config = dict(
    n_kv_head=8,
    positions='rope',
    rope_fraction=1.0,
    attn_scale=0.177,
    init='normal',
    weight_decay=0.038,
)
Each number is 500 + 25 x the weight over its row's rms, rounded and kept within 0 to 999. Layers, rows and columns count from 0. Numbers have three digits each. The size before them is the row's rms in percent of the matrix's.

# up: layer 2 MLP up, 704x256, rms 0.193, rows 46-80, columns 0-127
# down: layer 2 MLP down (transposed), 704x256, rms 0.168, rows 46-80, columns 0-127
# gate: layer 2 MLP gate, 704x256, rms 0.192, rows 47-81, columns 0-127
up46 094:489507492458549495541496480501482501492489503531502511502502484488499486482476526507448476469489469494500513577515493474519494466484469465481501507575474536479459510499481523524491495451542548519478528491506525478516490499477490494466531487503427523533477491526482492481515491493508505532513490490522468453528523505434519461485529492457521489481497500498501507488509500521488478516548
down46 099:500513525439544534574495487471538511480473513558502483527523523512498457519496502487481491475491481505496516513498487482527506447474422506470543514535502490483462512474501508532516495454548508517478511459500501486528520501470486503461509504549479558548493537520494479507488479512477480502530522479510484508497510474485487482505535459510513479502489450504507501511482469542523466510516
gate47 105:484535518534507530482471531488457478478533481551507503481523517503501505491497510460440503543446500484520523502474471522491474467492492512462504515539499500501508486487482550476530520528480496523507505518491490499485465454499507552492505473467505498508493498494472466466481475522495458465492469512515524556438486542538470531536493511548540464510498494517485495518450495473500512507505
up47 110:539489491464480521546498516498514486480527491504492511530529504466464510509488490543521504462528443515505472486501508473531519502527543521525513463547489467505505520490471444487471482532517518487494500481507496527490522494486498478483508512421540522502478498508502494510514501483497501478509523496467509496567534503514500465529526500467466530554486503484509566492504501456487489493541
down47 077:495487496469477512490518509489507516533498515529485512522534526519546509494479491501501468488496487521495526472513513496471490542499522521483466485475490491509513462492514542534529473506527484505505498493541499495504493522478485506505507503508487478519486495508493521521478539504539541491492508486480487544424493521509495467488528472491538481483516479531504502499477514479487499485472
gate48 112:490513518486565533524534463455496478495478511467509538526483466465510530486490487505522448505507459455448447471523491535497498543492509497484485511533506442510500512476478546460504472476488489518440480489525481517532501495530477493501462497544498486479504489494467497456503538495507481508549490482491501509498514512467483559503443479503486502469492477486513514488468522474520509508511
up48 110:537466467504482508486468477532493509516494498505512500491492518501492521497504532498453502468493511510526562497469530524467485491492492498500534476501452485517492459509467470497500550485503517515524533504481504517431537520538480473463512498467542502476493493485506499508487485516490514457509495576491463484521519530485500453484474502547531494488501444525472516502517481463468461491480
down48 096:511520482500502458466501504508498500504479522484502490463524512558512501504523496500500489519477479523491536499466584504485465519482547463503501467453511514516531506513517470520531506502479496486474531511487496537514477446511516530499502499501514509506526481514548524486459524555460510485480530488498473498483425542486500517492517485471551499481513522512506474519502508499462501497524
gate49 097:508496487540568503484464562495526452464510470461518460465468533511502517462520518501532528479545504521524509526481482531481484500515486489490488512451498464475507510479532515531534490490483550472495464480517507527507451520545520486470486509512478457499543525497491494547508545503512504471468477530516488529519515506477499513519513507505512508495508526492537494466493506502484496515501
up49 098:463533466532533506502455501500482464518520472496507501458471513516534545513520554487464517499499520487519498531549484524501501503507526533542472515448443498446493506508502482502548486496540519480519475530512439495514468537502511503490510492488505476511527482507477473513456509502506530450509462500499494524517556505500504495498507550523517486513495514484520501505453471479503501515467
down49 099:488497540518555554494532453491477503513455522503492494536529491552509480527538467517482462475487477465539483491533544498509474533476476476533525506472494524512488451493466488500489498488476473501497534518508505524516522507541498529529490502506499480454466496507529494526508478499433480521526461476529526454466492476481508453500484454492500504472450490463490523478526480503513527515521
gate50 097:490502484454507543489519513512470542497507462510478484472462490491511509512476517489520492493452475506507510538518496512494517581527496486513499490511511515500503510491441460499509534496524456491518475519525476516498514521494491525471449519517523491465525470524461497517468490490497500454489512508463514498464493514522506543507473534524502517517508461478505522521453525514549488563466
up50 097:538547477524482536492512495521479512499485505466424469531492505487519519535541471493488461482476497549456481518517501534541489515527527506513512410462530498498529484526495484485522496533479484536537473509503526507483481490486512533477509486502492470519458533524517504548531489482500519518488553463485563527502477520513467531511541526482478509497483511491491502520528462469459517484487
down50 104:514453539529470504483507521516470461494492483482477496530527471527541485536466515497503535487432458499458523524470484495543528550469537484487494506493537500490502487459477473489480521511485482558506504506505488513501502495488513535477510495518515472483505579496505517542527484551462534487480534467502506528481492492521486497521526522447492508481497504523505510543489504495496467489488
gate51 100:483513520444510535479498450440466542513495487483486538498464477473509531506463482498496520482516501491486494509529469497476468484505471516517506518498477528468473460517454506546491531524469516482540500512522497509491504445459465495484501483495517497548477506501511455497473471523536479521553510500464490484497458492485511508465489500504522530472512509487473516483478545533504525483507
up51 095:460491563507484531525527458509472480498483505485442509514491465466512520496490517524517509478489512495490509470488458527498487493528513496501514535520512546531515484521498488480533512538495479509482472506473487475509500488495521500518434461522478532521530534517545497480468504497509492497521468529518469517484480512488508523493512487445511527454536496515435515476504466522501508523534
down51 100:497529494476498489489494479475449457537456491497548520520507507532496513541520482512469480443529484525463498515494510479480510473438490483552476528485509496499486492518429495561536529547471484471510478502537506492465528462510497461468497509462508507507484512533536507513512518495507489506504454498513457494501507479475506515486477522499528497506501520532508494494493470503499504534550
gate52 107:484551503541492523461528450508503521536532504481534518492497469523482527461498488450476519510491479513475528478484499487497500469493504524461448513508536469514463477504490488506500522530541492538483524487512492516532495505493546533496507486456542470514492537476473481470463517464496490512503493538479522528496515488487518507551472497495555506513540495504478472502486518525494478462559
up52 102:510481516524508490537503519503475505499469498485505502500526499515478498508520530486465550506501504491563471494548485497513555498510466522511501513508489489513522511476523532483488485506546492506512566497526487475482507490489483473533497504468508499540514547505507481485506496495467507499509504515472527491524528490500539572517494496489478502509511457537510553511438456518528492511495
down52 099:494534513530513503501468510556499480478495529491493497472475517518486498490493503543545516520510515476520492479514523476500482536495541516520510534486483512508501530531490507488523510462521513507491478553511507516555513498483544477530507525459517475489489500564498494515546479538469461483496572552515505477487511462478499507464535467511566490510533457524497504547497494514476508516527
gate53 101:476508510505492486511529461525538513502501452481501494448521485493486548505476501466484486499475523521507523538509503540522489533516566472517452469491518504494497513500491506508498485496498521458526546495450537478482500517516512468448462508488482496523466534467527536517463465487509494520463476496505503459478508507485538490495477466496526498495490467501527477500481463493475529490499
up53 101:519476537517426515472533498495477467484496529515523471525484514516474505496514475512479501498521465509472459435520504456473507469477496520466552515530470511527514485519517458474513491479503492513505483472520491502535487518500464543538519490487533520494514474491480466476497513487493488449533510540469495543534500515532475522519502489494428519502504518535484501524527537507512519473523
down53 106:487468503470438507492507532514499493555459537511488452511453499511470487520542457463504500513482510502471497432522505449507515502474470501536527507526507494514520507501537472505482500502542486517519472578471489475520503513495521547529494490478535538485506481544531511493530508498502502426522509482504535486534551496488439498464526511465474537493517492531504501523514503461514543503488
gate54 109:482481513480489490497527529523471527499515510506460509470500495493500474519527452460495478496451483484511517523518526474493471511490464464472498541492520505519502485478517512484449454483493491465469472544547506511499511436482486481498498524478521471542516500486502500503467512545462515511543544517518517441528486487487504488501476498483441538476442509493504479483485489478487489486513
up54 118:537488466495535509509485500490488485477489494493509505546532564525492449470510499509505509495510493518490503548462479528490481484520531490473488520537528528471501500523498462511508514452484475481510520518526524478540514484508518475525501506498492487547487482524519498538536508550487530502490486467481534516541496505501497527452501494510495500493539512470532493507516504469440429497537
down54 110:505447499486533507506478470488508494476480483476503516473456486489505506489516498509495484540498491492513473489504501496469454465500473492474522527530572510458489489514490515485514536476499469485509517525497481460515521464502520486509451506492530518491472479537508526494541518512524520503486435478468527510556499524528459512504474468460493504490516494490518506509506495467464465507507
gate55 099:450506517494481502499478532492497500456538505489436459500528435525439499475532492475517457499507535504475512502486501521505472516510519485469541491514523478518504515498485460472504454499502485534494464488529483472519519480543447468524476490553505518538506496508507546487494491533488507509491495492535498486540469466480498482464541501495509497484484496497518521563495482502495484474539
up55 095:463534520497483502504484520471554476413475471503472501529509468508480489559490497482538458550541499494464460543468524540539508484508465487485485527497520506492513477536491492505520501471471516499478475479516470466537499486514467498483458548529518547495502518509510509563505495510509501539514482496497512507507484496490482513483496533435492468500498538522509487539525491500494512483521
down55 096:481537532445517497509487499484486507461487485501515493549488503506495497535513483541505497499520524455514514524479472519524499521487487517512466456543501498492440516494487514499472472553533475468471519488524454494506491491465540551490527537476475495467484503504491465542519524487452507529544465502505515534539512505530520496485471407481523478504521509562469523518492528503495469475511
gate56 107:512493487512565490520527500509504490514501494496492539462522504487521531496494448456503498466512512500494469556505510489478513529509537482462508506528484521481519480465495522483505501493521500484476476444498511479521473490497493466515495538506478464535510507563483474512506495484502512486525533478530512502509526518528478540517500540490467495470541542447498479540526495495489478483500
up56 104:533493500472500522525441475483499516524496509498489503488528523519535464480503478501531506503527484515544509482532492469546467526469537518478504517535524475470516503506509505483486524456476479499498494528524497557468465462533534523503489518468510509538483515449479517525520484462460481519510492493479507512505519508531522501499485564528485496535483511540496503500530484511529497494517
down56 107:531524501528483517468489530485485474493484491512542452541491503497504480479491530532458550511471513515481509463484546477531468513470456507466547512518483483494486467493502492489510474498459467535500507503491475515486570525490534556485474529500464540546493487475501507487494492486482461523495476511472480477495476498536545530445500503526486502546489500532543505468506512520511537520451
gate57 102:520499479530490501460483467500483488497493538445500499444507480518477526490463510487479524502503523514450516546500465482501576467549524492516501497468516480512511536508542516490503488527502467530470521463514474458496490539510535468530496509466507479502474520517534508511491516535499531495507458510511494519551456475489533495483519498504539491505497470504478488456521491526483461482482
up57 097:505466487506476494466561553518498494534451475538521505519517497517484478473511526505510454497482520525495525499500460490529503513475490539475462542541477483505515522540465525536517505501516472490489515563499502488496512457512534476492513505523484516495511431493522478515522482489500566518485476544545472505465523522513467493514486507479529469508507499516518512510455471451517501468491
down57 099:509515486506535519485495478514459499485455525447536501466517506514485509538482488487505557458458488520468520513494476489436532492479518527547464479480487472520455466545539525503488545507499524498503485537513420497507502483498527463538523463516527491503527513466474469512470487509503517508536503482504516498488455479489525480492529480477470507475475496524487472451506478497471492487571
gate58 097:491530446503496524506539463475477503522540520513535496488503545513475545488494531509484516497531524502502486507461471477476491501498490527523533459537529475492512540513527529471438492518493455507504486487479521477486514469476468519500479489507484508486516517527488495515465549460504490513546490475494483500467524517501505474494516473548533474511494490523501512552467501533461504507522
up58 095:465473512483475491496492535531532485463432487491459527524505510492524491527557470465518494509511462508524521536491515488489498503532490521498521514532505542500537480475441512510519503523495534490518486497525518485530508514519512517451505529524502470482485512484540504527553440502503509508471517526517502485447482524504474474511515502473470483460517541516470481504504525494488484471500
down58 099:495476511513573494482470458469479470505444533490506482513527501513465524528467484514517557478488502503529463497500469445489511509525455527527542453490526449487523477471539499497497488531528497454490491529526514479513501485518486520489499496501460504468480483493478496484484478527499488535502464489505568494531494506506478523503518497479503519494515460500471483505448507479459483491460
gate59 110:517494544545519504496497479528505492535487526480501464498536511507483522550488543456520514462525539480507550491522492537500516517481490501485475509536489501518493495496497556494461504519540502510497468473491488448479484523498482487507475483468481515528519503537541536511492519489544472499455490517475532502542506478494522533491520467530489513490523458545537481465496476468505496504470
up59 103:502464504512525518500442534498482488487512511514479452500476491513504495495531513515493514497535532467515496467488497488524483526476482509548487487486483562542497536535495475519526473489478507496483522512493501444470458473535501475507489536495472528534527496513462476520510505513446540512491514580456536496497481511512525498462502483482502515494477500482528507464534449475504502479516
down59 107:517503540531512486501520501478535473532539506531520471464506487541517499518491468443512497484512505487498493478493514533495476513518528504515496470520474449501499469496488477520531494474457523529517492474493470453474474538552510479487491487481510502542532502506518526527510473540482532501473478563485534533528477501491528524492532485480511516494490490562496529476484457522483531510500
gate60 088:516470530486499475493455506500513518461509501479493507461480515492496494487529509483513471497508488507463495481488539512494518449527461516511503521492494495533513520496514528501494487517496465480469503529494488510491533498498547471522477486504534534495532556488498468488503492519499512490463517529494461474541500501462505518449478453482510522524501487507477582472506495442513473454477
up60 093:477524463530483557542471501548494470530497513544520521536508541530484483523449489499529524497485478515505524508546456493497495556492503489491507481514496478489506506524464482492519465517476525519502509484487504495518490464456487510494541492523459466491470470462505534514498482484498484497522499476514539538449482514508519481526486559552487474531461521484534487513481536503476485538547
down60 100:483474470494512523467458511504468468515547490513543466514477511493518471498488464476496489509453509545522485469507451469469491488527452473458516494533525511453523512498463491474514522532478480526482478539516530479536500556512456504501530499499515506487528499491513546505470496530488539494469512494549497500508475459475532487533509524555484551499461521483495473507513492514510519526538
gate61 093:480501514527513504511522456528490502517481491497456514531460514487469488535502515514530531489498471521503522448491508487475526502540475542523430511500515504506462538562496495465489506472496501523475535511484516472470497566500500558500524491503490474514480479517502516512451491560487476519487474449486481499509482467496524536510484519520535484516512482499547501486489520510495505507487
up61 093:483502499474481483528481514493515563498542491535527500507447515457547520500522504499533457493543524499515462498517459517537487544512522502420536489488518487498530504509526518482536514508521514463497471505524489460499518541508539494510496521511479484505507519514516509499543514497451463503490499517491474506545469519503505535494467510425492496446506511450480540482488503525473465486514
down61 100:497567475481463479466497499497503512508515524489525441478507561472491547522517452556481510529489501518536484520520487521496484507494497495481497512497506476494551516502502496517474524503516519490541479475517496466483538514490513467516466494469482500540495501505513496492515506480492498509463474468418548513482491542514509448496509509509506463465559507479462488506487494502526470481527
gate62 099:499524444493560532503486474527523497498454495534458490486508487503468481477477519495490491510513499497548496520475497484522477487536454504535493522516506558532499495466495489471488530551484504527498483519473500535538484504499535526506545441533523513537489505482515483539485499501544500510470509500496506507488485474454500490497505462473509506512463553520517577568502520498446497488480
up62 100:530525478492502502524466526525530512480486530526454478488487497500465493500475493464460481509486512533559485491487510521514526511497494509516447506526479469501473513568497477471470534558498513494499495522537512520532504516531499492500524483481529489521488527505484470520525469496518523515474537500468540528500473477465516550520494539491508494556455485521532534533490443508469511556500
down62 099:508466494509488479527481479511491454463501502544488477513540483523470540483507497518501439476527471498509495487503530504439496493526499522499507512490480552516503513524494483454541500479496478521534513478530499512506518468441532534518506495474492482494501499486503457503514495525493474528516484526532491511503481461544502479523441542477466547483496494514490500496496469524474540540513
gate63 106:527497513497515482473517489514487559536497546496472491493510506478485457503533533484495464478488542513486482496535497466480487507474467484456538541516528539503512452542500482481500472449541507479509541483510516511525497527467511489523473477490466463522504496474531460483488496530523462472521457487508491502496495474494545472491516496496505464457476492465479517492518498474533486530499
up63 112:486543500474544554449496471510534512523507487544544529491514487480520467552465492524524480486492487447510511513560509566482445499498516498471456514465534487511495500488499466502494508447494524503456486531474498514445516467502472502478480516503481469484515472491490475529504466486487491503533485474487457486500522491494507524484497506511528463515479535535511519484498540504435524486492
down63 110:470558484510469531460489458479495521540499479522483491539445495506548471556495481514494513509499502510514428482514493484489414493508517495515467505452536526491468545494525497519501505477509480479456460476504532493465534489488460554496506523534476473481508529500501487489459530503520485500522448498501436533468507521482461521481487500524540450505482504502486510478521537515504505509506
gate64 107:478496499532476464512515452467495463503508469518509429516498482468505504515476486477490508539531504505519440478521522513478524520462461453527508507504512518443509507530501526462489519495474485484501500535516462503559459439504508555437461500504478489535513429499536513545541517503481510518509509513464530515518507515489467447521468480513510507531488522500471545444511487507542505481519
up64 103:474481502513495512533520463473510476482530463492472455485505496455505533510502526535483492529489462499505499474516493473509461491471474506502492474525552483454493495497493527476506492521467506478498459541500505512519501487483519486435501497518527521485519486525503571540480523479477495484485432494466519493492478524522516517486496496560523524509516482562479500495517520497527522516484
down64 063:512400456474527511515534505546529499470512483500508532510482508517509505509510488533495474520492521524479536498488488463497507486463512480490491503489438492495481478503517474493503480509523494543529517475478556532464530492503469488532493496528465500484490507530472520474509522475490533499468492450544487502570516514512490505479471519533521495486507494492525482542466535455495504447528
gate65 095:559464505496500483496558482505466491511510492514527505528498480473528507492496475482533493502539462456475446522495497523510487473486505493459512524513502555547484470549500501574511520458494514452524481476517501495474488478506499511505487513498506526455465514489531547479523464490500476492481460525472478489508492521516501489526503505502511468524499458499470484484544510503538475518520
up65 100:468503538486487506495462476475544503471486459487456496529521460490478498512533509488482497496481506509524499478481491505525538556469508498532504420496499483492532483475416534493540530532507474510513484504486511576513505547513527471511494533478486519526500523509500488495465517464491520499521487537494497490498519530480508512480511504517470501487474490509514517514522506469503521514526
down65 108:492515519477495541539504470526539480507487497458469484534526475489506513495468497486465499511501526537510462506480470521495502478499545515491488470488508479522492460497473507513504480515511499500524471505516517555475498492544555504448478521536462477507506467500475484505503496507519514510562454506504511512553507554480474519501479463514497486482412498463501508529497466451516503502545
gate66 098:495503470487530521518491480517459523478515468481457509508519479480515477503476485506500513527466493473484520480445542506529441485470477536492494547513496467511527493501518548495495495496469472496480526476568501516478482538483493503496501520540473512476527524496524519467479534537492499486515494507475510545485493538496515501498508526495528532507492500485507512454526505454537477443537
up66 096:489516504522542527544514504522462493471543470488489514463504509473510484511458515496519500512497482478456498467455506517527510497475500482501476531496490526478507514527534554478529457521465475519484511496539501529492485509520492551519489520512483474534509523512501498472488513525498478525517492545471500520484487531525486469509499531494515497472517480486513489467490506449523494481517
down66 097:502540480511516495502482474477545487498482488510514488496532467531490513484524524478454547522504489491508513489517507490533506505464481530485503514512497485506546463485505501485485468447516498488490481521470482462479512496467513522473532489517460507493503484472531514501523481491482453517516486528513494484554489512499506494516472478471545524496494473489465486454514453481471507519476
gate67 118:561518496482495443513548511473476464487528524485515479523456476469495513463512507504495494536482514519516424532470518494467514488498497519510494433482525555490508445513533515536487526492516492518485521504460501483476512502519491514524508474538481463509476512500472471523536481491518494506539524476481529483541469518480520458519504496524542504520485520488489493509508495501486525472472
up67 125:552514450458501500510494508471467473514502555522507456486479524494482469503493536503485505509483534481495436536477506481530485501499546521525497447478570490518503483545550502533501546467489503516499527561524481461446504483536500512520484496511509495528511516486484481527529518485544508463503496474444498526525516525486517497471499507501526483514498506502486507507511457470470519479507
down67 111:534515499466527504498507511485500516505504524527494507507453474486465532548511538542484515500566498455507521510492500497524498530493541520502467498479492510484518516472523519503509492498503508503485538533493466483512457493511492539462473508512462490561532527501471442535514504495520525428494483537499485508498527492492494497506500519494530531503481468545492480503539452447483501484514
gate68 100:485476487496513544535441529532517502475519488450469497481466506489532494527449559496435528501473494487477557491481487504517488461490532503529503476510449493456464480527493450527496525503503476482501511542493497494504492463505480526530492447521522494500475460488486510527499527479483545523493513467496504523495506505455484533475526520490510503509504515517491506502515474524541504465473
up68 105:486483526494457531485496480546505475556498488516482487499492499463498519537465471502505470495530510509508527529431475534498516477528506504480501507498490512506532492509495527456479476532470460487506536521577539537492478504476532501503544498501500491516501464505513488493540516520508490503513490531552532461489521503515514522531497490502518498444493467506540505478498477483506516482551
down68 101:464471494546486474491510480500455490535500577516504518500501460513513464514516518502531481464508465508534473495486538520533464540468545496499554473504504485482500518487490489501463498510498508495507521490497501516521458504521528482456528507532480471507480558514492496503496500464474514456493446491513526519500479493501500487477510498530453452471465511529518520564463472516499476477466
gate69 090:495542475483525495489471488511474533489487521477510512493501475451527502476487507510484518539515519445492465501474464529520520486504528486511474537526514489540489529539443504502483463469490481480485465490494544529484534504444460508505505542491490513528492538508490542480523512487517502544475551487476510483492503476532506471517529504525465500487492532489479480493499505493463513491520
up69 091:484492522495517500500498467474500530510489510499480481508464463466493498462469506505470496494517488477493456495495477557503502458495484538492468517519540494523498532486463511511515460462507501498464454482506517512468507519448472508495493536468493504506484537450482549459505531494502468507458528492448516457486498477530527478511528530472427502478510503458486524485519513502475511485504
down69 087:492488465536512479534507498530494490491492494495510498485495508507492455472488550484519522499525474437513479525466465502502498495479464543512469499505507522513491490548482445490525470543516470500490473508477474524495479532511536493504485510513508526507499543506484502495483534508528505502482475473506554442495461467545508513465483507463510505526509491516515551442518522454513461499505
gate70 102:481549547475522494466522467501487493461452474487506537484480527511478462523504560484516486519441515492474515492460506525449502488509466516501498526507486523500515506480515502501502495509503517503466464473508506540473518552508480481521498487530487493528491497502570526489464464516509503517528469466502454491490520512492537494475500524485488420472518477476515451527548500514518477460483
up70 104:465495536510520478484511513509500530485491457508503484463502536544499519481494538482527457492465515526513494523463488516513465496503518516492519475491496559495499435521475458499500488519484481524495470513493502517488515512498520527504487544514499460517467541504538469487482500467529490555488488548465471463484548517443511534515511495457491481522505478447476469513474485491472495461515
down70 105:489498489500515511528521526471493512508491483490491516451484492532469485459526510515531513489481515516465466470522493543488471477517533532482496534488551551488503459522519561528535502481469553489496503528524539508455543494527522520467483522513485507495497484460525452470503522482492472473506491540481535513472510507458500499469494497507453499502529508473470510496518467463503526509456
gate71 096:456512513503521503517526510522501500490505447452470491537462495497516484526471500496481500439469501518482503507484546480497460473481471459473450529485519506504515456475477505579530511469466499495545519574494485526492524526509550508490467540534511533498477481554493501470495471486479489522559506491502474517496515463489510529523468494490463515511509476471520500496518475505549507429488
up71 102:505455499498486477517483493539491495474501482508502534531489515469452497465470513513516518488494467480486517502483509490533485463554475499518476503503498533520511434521526508526473525522490507489505500496529500504524511507461547540512477492520484552555508495509476548519469491498502502492535522471552492497493516500491505509476465493515467529470484501480478504492573484529519489502479
down71 097:469495488502479479530514461483492441513528463439459494502543501507479490490472470502457540506504489492514517541461506513520499455484497508462468507483557518510500456520500479525475482509525492502485492527485525529460524532474481538476501522515542525487532515508527487456528511489522486519457512514516514470500540473458499458502500513494486550477493478494478492518514455504502515479470
gate72 090:509484521516489515523499520513470509490470517512478450459499493507476494509529504514468506470475509528520514512551520488504500485519475475501453498480520544490469531477511447533489519494492501495526518548455499468534506464509546468487502501491480529504495514507464475546496536455533493523499548480496485472525503453485518509516542523488518514510494488476513506458503472489514537520546
up72 087:480484479538472476516443539486510495500483529516483531494485477503513555459452479460484480495477445498533508544545462470507489522517536482518494548491532478473507515531486496521483515469504519443511496489500486519518518487538528561494512520453503479524479504517522484472498481500501529585498503480451463505502486532445463502526486526514518515469490511485495472505527489498490500551496
down72 092:488501505504491480545488520516472488544518478502504506502476506501490508512463519472504504512502464553491481553531459479481490530497554466458550533466501504542473537494495533502467533464489497485461504525506537478501522483508482474529501523450503520501462465527499506496524472455475526483526508511491508520519504501532444495485499513521511495492533475499504455550500525514512524499507
gate73 113:502489498508539496473484511462526451511512485477461549491521473480517501514498499529513507532499483533535490494519513530528504506477485496482488512537486532533458485506472510496516504462495495515486492510508536500462537520515460512534477499531537531520468465505454518454476464510504526509501510454521534545455487501488526505508522526490498504505525543465472539518504521465493505491467
up73 110:505507526471529549465518464508518494500484462480514523544511486502497500531489495488534503477508521488499482472480464499498521511513470471471486553515470518548473509479527486483514479478465477470493493507499545487476489539470475490500468498482523478524462507502500475460508479528501561530503544461518511487455453478497505506466487485513515484495543495479472501524515510486503512483523
down73 102:531492459496535516495489483496496467502492512431496489500512521505500475516478496510481528528492497465479546508546525527490467503500547503539509497500535470470465536495509467482498519503518510484459519532490518537493514519491509568514452502502497487520445529529511485524474513518514507471487520510455525466503506547495458530503474486519489486481526556516529507496521496498513503526553
gate74 105:520490509441508535512494506514479508526416471473524538496500476481505482478517505499543503470480519538517512451484499483459506445546475524524517461505497498528471563503504533497507482517492510472558478507498486520518496500481477551487508521481506525503490445530480485506439512482523495482488527498556465501506466504495533461448499550501452515497473472516497515527487514471476505473494
up74 105:537505521506480521520494528519481477491541509499474478485488457529503502484494459472494514523495510507497460491528561538498509438481518497466476554480493530521506522484534510525495500492500547522474496551476499504495562517459512513543494515490510497494471496433551564449498504503494491451470537495498438507512568473513502517476520495516487543478528498506445490475449484452496496520492
down74 103:504481546500489477500484498513504486476473436453479493503475492458439505474487510441520476495501551509517499483501497504487510472534532491551495508454460557496488477508502536506506473499520503527549476541464513493530515502437446540478519514543471504481469488503501478488490531516494517463464485495500459490475532517506518499483507483525487520508536514515489490466499487480492486537539
gate75 100:513512512520550525497480490492496506494490463493522524533509475442499447461498489500482493510540459499426526507487521536480453538483520482496526492434494526505511507491498559492520486545497493500461488497544483506491502457506529496490499469532522479481485510505511496504512522521529499509522496466512518478487530458525476529482514537480475517511473532505554472531486493501498458529486
up75 098:517511526512558523482496494487509488491494509460523499503495504522540478480506492480528551481511481475475520493467459524505518461497513473497509466478523477481533511474472512515482473494538493481513456500540509546466489468473538534479521513523502504480494517537524519456519537547542499492494511545505517473499525506512515497534486471501477496525473507458524472511478505478506497515490
down75 103:486524471482476501493478530521501480505494516540522508481468472534509514486529509580508501489474482511478507518543475522519521483499446458510520462506493465495555537526499522489510479445512548502542530507539490477481505464550492558497489522497505505495489451477506463453489483508525503501534481556541533482481492509523561485555479522461534536514475509527482507491508525510514522483555
gate76 094:486486478526474509487546487510510508508536484489499489473509531495511505512489516501483465492489505483509522510508486543497504489471462560480521506454502485517536511557525484572466495536511509428459483498480526514514523496497448507507518516477491500526514503488489499469544467521503486475522488562465525481509488501451527541547521483456505512478484519486550513497520522529494513513499
up76 085:496520505473480495510550485457532518465511509530534516525447529512521520540485517516509515535464522514491502501532511525541504545523485452527481510537497484554521438500498521472478545458512515511555491534520517499478529530491497466498504492491500514501488514475536507498487488457535492512545506432471577522530503488519525521474507517475482536514511505516467412496516482499495524525563
down76 101:479524490489497467498477513458475504474476505477513487550476477506485536512484509505505503485484520522535499512536498475539515521490494514485475499531536480486468507517520491450512474464447524554478498527531471533508460492527500524527480494481504483526449477483518482533489460465503509516496476503504502514500513503503470486473471505520472512470509538508498480512480484490483462471536
gate77 098:527478540524499508476508467519465490533429500456538488492509479507535495473526480521522481511528468518520497476534501549514521482504480444529508431537514526525479470519523527545519523511540527539513539537478499537499504524484534540537508481480533483505490519520504533507528470474534474502535473484515509518493539482465508494444495457513519538531556483523504503516478494487541468522448
up77 095:481517498483517470494508498458468529495454501469449507515528459530460454512516470481475535514503486522545520487524482528472484506517500537514470521524484485530499491506477510474492471486522488495518533541461496544513511508454501488508504502497487504473488508493492516478533541467545515501449481543525493492477514488501467509460535504505493509499516526468532509512510484529505542481526
down77 101:513528531494471485467509481522489500475503525461491518509521487493481533503531491505490519498530540586493519528490497489510509503494509520522503455489473544553483495540545501513529497476538509525528526513476515532512510437466467468484479516502510495494488503471478532509537539505500516509502501498516490503465517456470501492484518498493522530483517529436483525460446480498477489521493
gate78 099:502509506530521474510486495538474477452507489487491479510534535515527494543498481502527460508521528443474478509489511533518467509502523532474477475477480511517488473480495493540526492538466539519532559463526487515516502487489511467508479503535459504502456489504497514493476491470530505477477467494516462476514496507490444516479526471484494484498526511503512484510489579434478506508509
up78 110:505540543518538477528477459499504483507488535518515474482529506513511501519500456507524503501484513482503471516500512494529516546518513536475470469446482540531475480465519495523493491570457539473519524491529505483500513501499502506502494493531472521526498505493488497488511479479527520476463517542495479481519481517479448509511557475502489496481507473493499494503481573486521496501501
down78 078:486385453495482498538494534539485504489534493483521478507473505524496517470500533503529472523463522557462512532514483515497471437494478481489517502539526427486480480526519531458490518475494520478495502490466494544516498570493458489516510477485482500464513536484496489492523498466484509528518455523515527511562495468485487481526475499524517513513482488530497489491474488522522508463483
gate79 101:497443530485483483480527501487514490506513514451531511511522554498464490514477504458428478479509494521526530531500460506500543595499494495501504514477493469463461488514459506507526511473500471529485500469527490502508499524484444543445489541494523503513518549491483440502478484491452513501446537486482550493480478477471484536546537495516484481524437502526492501484489485491512498506484
up79 092:483520526513463509466508516497439468491486505513519523515492525508479492484473500503502491505513510495525504488465461480523541550483526519520524555496489450450470470518464469511507482488481494546519467492500501538489485458487486530481503490514516488519458535485439490546496477504481469512497530538474525513484509495469553509513555478551525519504522510475525487471491492500505492536528
down79 095:515471473481466458495510512501505523527512459488508487511465487504517518465496524509522458487490514486558479481502503486514550500536518486529514533517449463522488530504471500500482560493466507490482460444468504519495493449537528518504516504507544467458469481466497496506525484507545470516537493541517508521463492522476527520491530460483558465533539490461507480492495504464541480513478
gate80 112:492447507457452493434494497513506535477501467482452499495465514516502478503483492503497540497497501534478499508519486508486488511493472531493493481531477510507543501477506513491456514514527487546498457495512480457466518496504503471537478516504506532530510431515535508486523543519497482477493502479487504531539543519459481469483463521533538493476469475468524537484482503521499492465477
up80 107:539544495471496475512455483461520498509502532519521471482468541470482539466483564558519513514489501502481472511536503507537515503515521544512481525522488464530492490495514487501454503521493501456472526469528501484493513515503497481436536519505473518477513497462436485484519513466494526519510499501468480491524493504536498500509534531516496516526496530516477495501499502482490511493468
down80 103:463491493542468481517481484520542540469528460499506467556507506524524492494515493513518506520512512481491521520504516490473536452520497503481464507512526522497479502502531497506494481512507532488504497485526492479501512496485481527492495502512512525512532533479527432438500501517549468541498497485538486529475514487530506491491523447474434534546513523519464473527523524465526543521540
gate81 092:516528472511488547467521535547514492539548519488498530466473530489440486466505533524510467525507480485466524529492548529489514502511541499496502494477485493498515509533478506511504511494530457514499477515495553482492499549450486514532502511519504530530481478483478564504507530491499491516437486510562499455533525520520494521562527521504524497483465511458460483497507447519530526455518